config.yaml
n_kv_head: 2
activation: "swiglu"
norm_place: "pre"
bias: "all"
parallel_block: false
init_std_qkv: 0.0276
init_std_down: 0.0
optimizer: "muon"
lr_head: 0.00671
grad_clip: 1.0
schedule: "wsd"
dataset: "wikipedia_en"
Each number is 200 + 40 x the weight over the matrix's rms, rounded and kept within 0 to 999. Layers, rows and columns count from 0.

# layer 6 attention value, 128x256, rms 0.0799, rows 51-127, columns 192-255
171,223,270,230,222,256,141,223,183,215,169,162,196,132,120,220,257,179,204,253,290,178,256,243,208,256,272,142,272,260,221,308,209,171,193,198,311,223,156,240,230,216,187,151,185,183,175,181,273,208,211,185,105,233,256,125,191,267,149,166,115,159,218,189
186,222,299,157,157,212,242,208,211,268,114,235,168,134,242,129,193,219,176,220,152,186,181,163,181,165,311,138,112,215,162,207,250,227,258,326,130,267,123,204,214,197,170,174,246,102,185,151,321,164,236,223,125,174,169,229,174,228,214,233,235,251,285,258
224,240,145,198,205,128,271,200,140,211,241,151,202,252,162,202,278,184,181,162,168,162,214,104,270,203,209,194,239,276,262,157,148,280,177,273,150,236,206,269,185,130,78,119,142,215,158,265,235,115,182,231,158,232,178,217,186,164,264,257,135,152,231,181
148,174,235,163,236,213,111,196,171,143,191,176,191,155,241,157,209,200,165,178,205,205,193,131,221,189,159,173,145,248,227,195,203,177,171,156,199,194,260,182,118,179,206,305,280,217,155,60,222,231,223,153,183,154,322,184,262,172,132,178,184,183,294,204
213,139,146,184,225,201,188,133,226,219,167,265,226,253,181,201,185,196,130,266,246,233,248,154,214,113,144,236,179,206,65,176,229,197,272,181,252,271,256,133,161,231,123,191,245,179,259,213,164,182,178,234,204,220,244,202,235,227,215,202,228,264,165,272
215,229,187,162,200,188,129,197,79,195,245,216,243,211,264,149,199,195,127,194,128,148,250,197,142,300,114,232,175,262,238,150,138,229,225,171,251,67,267,151,186,237,108,110,217,228,269,176,136,233,206,176,180,204,164,186,151,212,199,209,164,181,195,210
259,288,182,234,279,322,160,155,221,224,206,224,204,197,195,258,184,245,213,144,133,170,176,156,188,182,132,146,249,214,162,119,239,190,112,173,157,191,242,254,230,297,151,181,172,220,238,148,170,188,211,253,134,177,192,198,165,139,268,142,205,187,156,194
194,214,202,262,192,248,135,164,172,235,182,269,162,261,158,207,192,197,197,210,225,161,207,163,222,299,156,172,125,162,127,210,282,167,233,192,203,219,166,225,224,186,249,201,215,155,171,251,205,291,220,197,185,166,222,180,144,286,176,219,157,188,235,151
120,266,208,204,188,168,153,187,168,59,140,229,191,158,279,127,198,217,244,98,195,299,134,288,139,172,187,258,177,154,199,143,164,194,151,185,148,147,198,215,266,203,153,152,110,201,168,134,220,221,183,243,212,113,173,197,153,169,244,232,224,175,155,155
149,187,182,293,97,224,241,166,195,193,188,204,162,233,99,144,219,267,230,104,247,201,246,201,223,214,288,169,180,256,168,155,191,267,227,230,177,115,220,253,245,255,203,223,245,168,189,179,171,129,265,183,223,181,206,257,165,139,189,195,191,90,183,190
222,170,141,167,205,243,116,160,161,208,237,204,160,155,155,215,217,211,245,278,189,202,246,206,232,200,244,154,295,203,169,206,254,285,248,217,158,112,190,206,194,238,173,213,194,201,187,68,268,171,162,216,229,178,154,239,225,236,217,198,149,265,160,196
155,205,271,254,103,198,186,172,151,185,227,217,186,206,137,135,173,179,225,213,214,156,188,225,224,224,189,182,103,192,224,146,253,152,131,187,181,327,216,177,260,222,210,199,263,310,220,79,250,127,273,255,212,114,200,112,209,154,211,145,228,290,214,131
334,199,195,182,112,262,220,99,256,183,159,214,146,184,192,133,214,219,215,126,200,143,193,213,222,271,190,206,193,169,178,293,258,204,178,187,157,164,163,233,191,153,172,183,169,222,193,203,256,213,288,185,213,199,275,165,298,223,168,144,152,227,215,215
240,182,212,178,168,262,203,165,223,173,161,224,139,185,218,183,143,227,249,173,219,243,213,215,210,184,218,239,149,190,195,190,188,208,253,208,186,208,245,198,203,135,229,147,265,173,186,129,193,206,195,204,224,227,198,210,201,185,202,218,204,207,181,138
210,199,200,209,165,181,189,180,187,192,211,172,188,158,147,211,218,267,191,165,172,198,207,242,193,209,182,223,207,172,202,192,175,179,222,204,182,160,285,157,230,238,217,200,181,203,205,193,201,196,175,188,187,241,178,237,192,230,246,201,186,231,205,232
227,174,181,256,244,264,164,234,186,179,152,170,176,198,139,192,234,209,235,195,246,275,199,189,265,196,211,178,232,186,213,167,143,220,190,213,237,216,248,172,203,173,168,179,229,224,218,227,184,178,165,220,221,219,207,202,218,210,164,175,186,239,160,181
198,239,218,240,251,141,187,236,200,220,219,161,234,160,232,139,235,190,214,221,240,199,234,214,207,216,204,190,235,219,229,240,216,167,258,196,201,184,210,232,216,126,219,214,178,184,170,240,198,162,194,197,203,217,188,177,247,201,172,165,205,196,233,210
179,211,178,195,155,196,183,148,186,261,221,210,196,194,177,147,127,202,214,207,244,188,243,214,212,215,194,215,190,245,233,175,181,258,172,190,231,301,210,223,258,188,115,187,158,199,256,187,227,218,204,203,194,243,188,195,157,217,123,202,192,187,206,161
195,215,200,176,188,227,245,167,148,185,188,192,166,211,164,208,155,169,227,204,223,217,245,156,217,221,216,217,214,172,212,215,203,202,202,228,152,197,196,233,176,146,246,199,188,164,157,228,170,187,164,171,240,205,221,225,187,240,200,230,230,216,195,185
186,182,186,186,240,209,210,198,209,245,221,184,196,240,162,155,186,156,119,198,207,196,185,195,107,208,250,111,171,188,186,221,193,231,215,222,181,192,183,226,224,224,201,186,215,214,217,177,225,192,223,96,167,236,216,188,175,202,146,210,215,227,174,224
208,152,156,226,240,210,178,232,190,191,260,180,158,251,215,220,204,155,240,225,150,241,199,146,232,176,204,187,144,185,246,212,235,155,240,199,236,208,203,187,203,182,190,240,214,237,258,206,190,213,153,167,164,150,192,206,219,152,204,165,196,156,246,215
153,193,159,252,200,262,224,223,214,212,200,221,234,242,179,208,149,222,240,199,191,250,254,177,178,197,269,243,198,214,260,188,193,159,223,161,158,215,159,166,175,137,187,202,225,182,173,204,190,203,199,237,176,191,206,203,186,177,232,222,127,209,243,186
194,212,246,213,175,229,183,141,174,206,177,168,198,142,104,138,185,174,155,216,248,181,203,249,194,197,220,236,200,172,234,201,214,181,179,208,197,164,203,177,258,211,171,188,163,201,171,200,106,183,133,174,201,189,195,266,234,190,198,187,259,197,214,199
245,203,213,223,232,189,215,204,260,187,161,172,170,226,205,236,201,144,178,165,213,186,190,162,181,196,232,176,208,227,259,261,183,193,214,135,178,237,195,210,227,202,241,259,212,179,127,282,160,173,167,175,217,203,152,235,172,180,206,193,171,182,234,163
161,155,255,214,163,231,206,244,184,208,252,226,156,221,154,230,201,175,163,252,159,135,202,184,178,202,220,244,197,214,219,153,183,151,227,165,212,229,185,224,213,176,178,228,243,182,186,190,172,198,184,129,178,234,187,174,237,175,207,173,170,191,173,182
165,167,222,213,200,187,246,230,215,189,183,198,160,202,189,249,220,235,167,228,235,225,209,161,284,190,163,225,176,230,247,209,144,191,153,207,168,196,237,188,194,186,226,134,197,263,219,136,164,221,198,167,194,213,193,164,241,155,260,161,191,191,202,194
227,202,221,200,221,199,199,211,183,221,218,200,249,155,267,211,272,256,224,190,197,194,180,174,185,155,167,167,190,170,225,216,157,185,171,196,183,184,203,236,182,158,204,197,230,215,200,128,145,213,185,177,218,225,194,208,213,231,218,210,187,134,241,246
208,238,242,246,244,207,221,187,194,172,183,179,168,181,194,250,183,194,210,212,197,250,236,127,195,144,188,227,193,271,176,195,196,240,207,193,186,167,200,215,198,248,185,202,208,229,168,199,175,215,229,221,195,179,152,209,215,239,173,205,204,191,264,198
198,199,150,165,218,222,180,184,163,186,190,170,160,197,215,158,221,202,158,190,244,221,234,224,223,207,207,213,193,191,156,216,189,147,177,176,212,214,176,212,247,212,271,139,211,190,258,182,169,210,192,221,180,185,207,221,210,219,226,265,178,207,213,206
223,233,214,213,144,207,166,198,231,170,188,164,186,240,217,182,210,233,188,214,240,243,177,151,160,176,252,233,166,193,133,246,208,201,191,219,202,252,232,237,251,198,200,223,232,162,226,208,235,209,233,225,211,209,214,222,253,140,167,184,103,230,187,250
167,225,186,154,172,205,231,225,187,196,264,188,199,182,174,192,198,215,158,119,222,224,229,262,172,228,199,216,198,158,211,204,253,216,257,184,186,203,256,217,247,210,229,142,231,204,174,215,216,252,244,187,196,201,200,201,221,229,223,158,202,223,131,188
167,249,218,187,224,226,163,201,221,227,176,194,176,200,190,157,196,235,212,223,178,235,226,178,185,184,208,189,256,224,252,166,192,181,153,227,205,181,199,187,172,187,130,163,235,190,179,188,226,119,192,159,133,222,242,204,212,246,206,171,261,179,189,196
196,196,178,240,172,202,232,191,180,178,223,223,229,213,130,232,170,193,194,158,155,230,231,225,183,230,197,194,276,225,219,251,149,169,191,232,185,205,224,196,160,223,240,233,193,205,263,262,144,210,154,226,167,161,234,198,259,186,203,210,207,159,229,189
211,224,192,190,172,214,172,234,210,169,181,182,178,162,189,216,166,175,183,191,168,183,192,208,171,174,148,179,224,173,220,208,140,215,195,229,184,204,161,205,220,199,192,133,200,242,211,164,232,216,225,145,225,230,160,220,286,158,193,212,250,220,241,255
130,190,186,178,193,180,176,188,222,240,200,181,170,173,220,214,174,185,222,235,201,232,220,166,210,167,186,191,168,160,210,250,149,164,258,194,211,215,157,140,196,203,171,185,186,201,229,253,212,150,218,248,212,210,175,227,183,167,193,195,135,225,189,207
188,150,139,171,236,256,242,200,174,210,176,144,223,175,149,197,190,213,208,200,215,176,215,232,183,234,213,221,221,192,176,231,161,179,209,179,182,209,182,202,210,147,214,202,166,213,238,209,243,212,121,235,162,249,190,176,247,155,219,199,160,168,219,169
212,210,215,163,219,180,167,194,216,243,193,155,191,195,172,235,223,224,235,234,204,146,267,200,224,215,268,198,161,234,184,165,253,212,202,252,192,200,219,127,247,216,216,185,190,203,224,281,189,253,175,167,177,208,209,224,193,228,134,201,213,216,240,147
219,199,183,228,217,230,268,262,183,206,242,206,173,196,218,207,140,177,129,224,216,212,189,253,211,167,209,194,220,234,191,200,203,240,193,173,202,157,258,180,183,166,182,235,152,191,180,222,219,207,212,182,222,144,197,199,211,249,187,222,194,188,220,260
183,197,204,167,188,217,180,206,209,228,210,197,185,174,182,249,161,246,165,186,214,214,197,242,202,210,190,199,280,196,125,226,137,218,234,237,124,202,161,225,176,235,226,186,187,232,192,226,242,182,169,220,248,178,226,199,226,128,215,222,215,175,194,185
197,212,173,191,176,225,181,214,123,208,173,209,164,200,151,178,175,193,229,205,192,261,243,194,198,179,225,202,232,250,234,205,192,191,228,248,166,230,165,195,116,197,185,198,161,158,161,169,177,170,217,174,182,221,201,156,205,191,207,182,228,202,171,218
193,210,188,192,181,243,257,202,207,186,260,158,220,143,210,230,206,146,218,285,271,202,178,248,190,260,235,194,142,194,222,184,209,183,155,197,116,190,186,195,221,189,259,176,161,230,245,194,157,148,197,192,176,182,229,224,179,221,193,217,216,193,196,196
194,160,159,210,238,223,195,185,218,253,118,229,205,211,223,179,177,214,228,234,207,149,190,179,198,198,221,221,206,213,215,194,242,157,197,165,175,141,219,140,196,195,211,222,194,184,208,220,215,160,195,144,175,222,221,190,146,184,167,173,236,220,215,210
216,158,213,224,222,225,170,127,164,183,146,217,219,130,182,255,192,198,210,218,136,182,235,183,223,189,184,191,190,206,217,153,184,198,171,198,212,197,227,210,242,217,177,233,168,223,227,221,154,227,182,229,189,185,118,161,202,210,241,193,225,213,198,253
216,165,226,219,245,209,201,236,211,144,180,211,147,190,166,252,178,235,161,258,203,170,291,238,188,192,195,227,273,175,182,211,213,247,185,166,225,199,137,188,180,210,243,203,177,173,264,204,280,212,146,127,144,174,215,210,186,173,147,173,115,187,253,161
236,187,158,150,188,236,215,160,210,234,188,206,208,240,164,174,175,174,228,165,163,162,164,215,173,143,207,223,198,258,207,232,244,229,213,206,157,201,293,215,179,210,207,242,169,174,217,198,148,217,154,193,207,214,202,227,226,170,140,223,261,155,238,181
194,135,187,221,214,227,206,299,163,236,197,229,173,127,212,251,184,232,227,163,183,158,268,236,175,226,180,152,196,199,222,160,197,157,194,208,214,233,225,145,209,189,212,216,190,179,154,220,237,188,160,169,237,238,192,231,249,247,159,207,220,206,150,248
224,230,182,227,199,190,190,226,175,195,223,229,151,254,191,205,144,182,163,186,150,170,245,153,221,189,206,187,197,175,224,190,159,139,191,222,260,274,216,229,182,204,187,249,190,188,213,191,292,178,174,199,143,195,253,206,198,195,227,205,143,176,190,212
244,169,202,222,210,183,249,143,188,237,240,187,181,214,127,185,143,180,203,239,181,191,167,188,185,247,240,218,192,215,197,182,274,165,174,170,150,183,132,191,235,157,130,219,241,197,214,271,217,259,163,182,205,191,231,156,178,244,227,181,174,208,166,220
222,114,241,170,215,180,174,188,199,202,243,207,189,161,186,215,146,163,181,164,196,103,166,184,267,210,254,188,182,154,230,207,201,223,216,155,259,200,205,184,177,184,190,170,204,199,157,200,240,198,198,198,176,225,216,222,141,227,204,183,240,152,180,169
192,185,198,191,103,188,200,214,178,202,205,216,211,174,171,199,215,214,167,148,238,188,199,232,175,255,183,158,212,240,186,151,201,190,221,266,249,194,172,152,187,155,224,200,181,224,193,238,192,215,176,172,204,216,177,212,232,191,302,144,215,188,201,173
150,194,151,195,177,238,222,182,193,213,176,153,203,195,223,199,205,208,212,181,205,193,178,177,187,136,225,204,219,218,271,162,198,172,158,214,207,183,204,234,250,193,202,163,168,166,236,194,217,206,138,240,146,194,228,193,229,209,229,186,147,161,199,195
190,233,193,190,152,117,196,209,214,159,216,213,182,199,167,226,199,105,214,245,209,214,205,197,248,213,180,143,251,216,135,153,195,212,165,183,237,198,206,207,203,203,197,223,221,182,230,176,210,156,182,165,172,226,178,233,180,206,174,189,224,210,215,258
227,194,210,156,233,230,171,211,283,168,231,230,219,199,201,210,173,148,161,181,195,269,166,193,149,140,155,153,248,251,214,234,198,231,168,199,203,156,187,272,182,171,252,248,199,228,149,209,147,196,163,207,220,256,254,182,176,190,218,197,151,262,254,187
241,213,206,248,285,144,169,206,226,246,188,221,186,209,212,184,211,241,226,217,141,198,203,186,220,170,231,138,168,175,172,244,194,193,249,146,198,191,199,187,225,241,213,155,190,180,189,187,237,154,190,213,167,208,204,182,142,247,214,164,177,184,172,184
218,190,218,228,213,166,198,197,160,165,137,198,195,212,189,192,246,247,211,157,181,199,222,181,206,194,222,185,165,214,155,171,192,199,274,203,213,226,165,246,209,204,211,176,205,168,173,190,214,192,215,211,204,193,165,178,158,196,189,226,181,177,216,227
225,163,192,155,237,234,181,208,235,227,228,249,188,210,172,197,192,190,188,194,229,170,209,161,192,179,197,245,199,171,250,161,271,155,197,211,251,197,244,219,219,257,252,120,205,225,184,167,200,189,188,175,170,194,184,229,192,162,137,182,188,132,170,154
214,225,202,208,178,154,132,142,205,188,188,241,187,209,146,237,128,222,227,211,222,176,227,221,210,139,140,167,202,201,167,234,256,129,213,192,163,218,187,172,206,198,241,177,222,219,220,206,237,167,228,245,221,236,172,174,199,191,158,223,156,159,221,174
137,187,187,179,185,205,215,207,170,195,162,222,242,197,239,254,201,148,170,196,217,198,206,154,228,134,190,165,198,173,247,247,134,239,214,239,204,113,196,187,172,179,214,228,217,166,254,236,232,202,188,163,129,237,227,163,185,214,222,206,188,198,154,163
217,188,235,219,136,197,178,194,194,218,199,216,197,225,205,247,246,232,176,218,187,207,202,174,183,216,205,209,180,208,189,210,203,212,205,200,173,206,239,214,198,196,208,239,183,219,219,186,184,203,201,203,206,185,186,150,186,186,193,198,198,181,204,264
174,187,164,204,200,203,157,232,187,174,175,192,234,205,153,199,226,218,150,204,181,243,180,241,216,198,212,222,162,199,190,164,171,204,220,216,269,172,193,296,223,139,163,207,273,185,174,239,187,210,197,204,217,206,196,228,166,215,175,212,256,125,157,171
191,145,208,219,222,232,210,246,197,209,185,248,188,225,202,228,180,238,214,168,193,133,173,242,216,204,204,245,169,215,227,245,182,176,231,211,194,194,219,230,171,170,205,180,232,171,156,255,227,227,207,173,201,231,207,200,212,206,179,155,205,210,168,185
170,239,189,216,203,202,199,226,242,237,194,198,192,209,174,191,144,211,183,196,251,212,228,235,207,214,203,200,246,155,223,258,222,244,210,193,186,168,188,190,182,201,233,181,208,212,211,177,182,180,184,227,206,182,225,191,223,251,264,218,225,223,191,187
188,217,154,165,212,269,302,223,190,194,167,229,244,180,170,159,217,222,223,229,136,146,147,207,169,221,161,232,206,130,179,192,185,219,212,191,160,195,232,188,159,256,204,244,252,226,180,182,161,167,216,159,212,193,142,150,182,202,249,250,208,171,188,178
204,200,208,155,164,177,175,223,226,219,138,215,218,172,214,232,248,188,233,196,211,210,200,254,162,242,140,192,217,214,147,232,192,199,192,198,221,214,164,268,203,194,173,167,283,190,190,221,200,204,240,234,205,280,213,230,192,212,275,175,239,169,200,269
227,200,221,148,223,163,249,173,165,182,240,182,178,203,185,233,189,201,170,249,218,222,185,166,254,194,224,203,241,220,162,219,193,146,175,209,206,216,195,190,244,230,173,204,174,166,214,156,190,214,215,213,255,187,264,140,155,198,175,189,195,190,236,218
199,155,209,181,154,194,163,271,210,159,185,161,267,240,129,195,224,168,252,200,205,186,222,216,203,210,198,203,180,174,232,193,211,186,219,217,188,203,176,171,238,208,255,204,222,257,185,247,180,192,225,195,161,162,139,200,165,213,263,212,206,229,233,207
231,217,202,224,150,107,222,216,205,247,226,213,124,178,202,268,221,209,134,204,216,178,168,196,234,215,207,215,181,229,207,170,166,235,246,183,214,127,183,205,225,202,239,195,196,282,229,232,193,180,189,198,188,199,250,161,137,197,244,213,167,136,159,244
200,195,225,171,173,250,238,179,177,124,219,166,203,252,218,200,169,222,198,242,203,205,272,207,228,197,211,278,201,170,204,154,189,182,256,160,211,164,211,192,154,197,192,211,229,193,227,190,253,177,132,227,256,190,227,220,166,162,183,247,180,170,255,176
173,243,184,137,163,241,200,240,215,239,156,209,218,204,207,217,256,216,190,175,194,224,222,160,192,191,199,186,185,236,160,208,169,221,229,212,156,203,209,194,190,171,237,185,160,189,219,187,238,181,231,134,211,185,180,218,244,217,184,212,216,172,203,182
282,192,212,157,199,200,160,204,195,180,211,237,205,203,212,166,225,175,163,168,280,208,221,223,210,211,197,149,165,183,224,165,185,175,168,158,181,135,190,205,164,228,227,189,162,213,196,191,211,234,196,227,214,192,198,199,234,265,205,245,177,199,162,207
234,287,243,206,187,198,150,226,156,169,164,213,236,223,190,212,202,216,246,233,238,212,212,260,190,210,236,225,185,178,247,176,169,233,223,192,200,216,207,226,220,221,245,213,264,213,196,220,241,206,207,206,202,232,211,177,249,204,197,178,191,179,253,220
177,228,177,144,243,200,203,263,203,211,240,246,235,167,211,195,176,185,165,209,185,272,190,195,228,202,247,271,187,199,238,187,183,162,175,202,201,210,179,202,191,172,191,220,238,200,204,147,196,153,170,242,211,238,156,205,206,241,138,233,174,210,233,195
187,197,174,167,237,190,194,157,200,133,152,138,198,203,282,195,155,146,255,194,176,194,203,198,230,157,225,172,202,198,139,222,140,204,191,167,204,177,192,222,195,196,129,258,199,177,247,175,215,263,198,148,226,221,243,248,213,197,219,240,236,170,172,218
220,208,221,219,263,181,225,233,190,203,171,153,205,173,169,202,257,215,193,175,222,164,226,206,212,195,187,230,230,187,171,198,177,225,212,177,151,174,235,208,222,220,193,229,227,220,225,173,187,206,233,240,247,217,186,182,213,206,177,236,189,187,172,189
248,214,241,186,211,195,184,215,194,252,266,171,174,189,228,240,189,192,188,205,187,183,219,203,196,165,248,238,177,227,235,191,195,161,250,190,138,139,177,165,189,188,171,218,198,272,159,224,223,180,186,173,196,215,173,246,191,198,138,156,153,168,210,211
200,145,210,225,235,207,179,146,238,276,199,222,232,201,228,154,155,210,132,222,194,165,183,204,194,227,202,172,217,177,260,160,154,183,189,167,206,218,173,141,219,141,124,217,205,191,208,155,259,193,282,229,240,224,203,211,168,182,156,243,217,160,228,229
230,184,218,198,202,236,212,212,210,180,206,232,205,266,220,192,215,227,192,201,230,184,207,217,183,264,174,205,209,168,255,188,222,226,195,237,183,191,181,234,252,214,198,168,180,226,155,165,194,202,263,179,230,230,233,209,203,221,235,182,201,215,219,212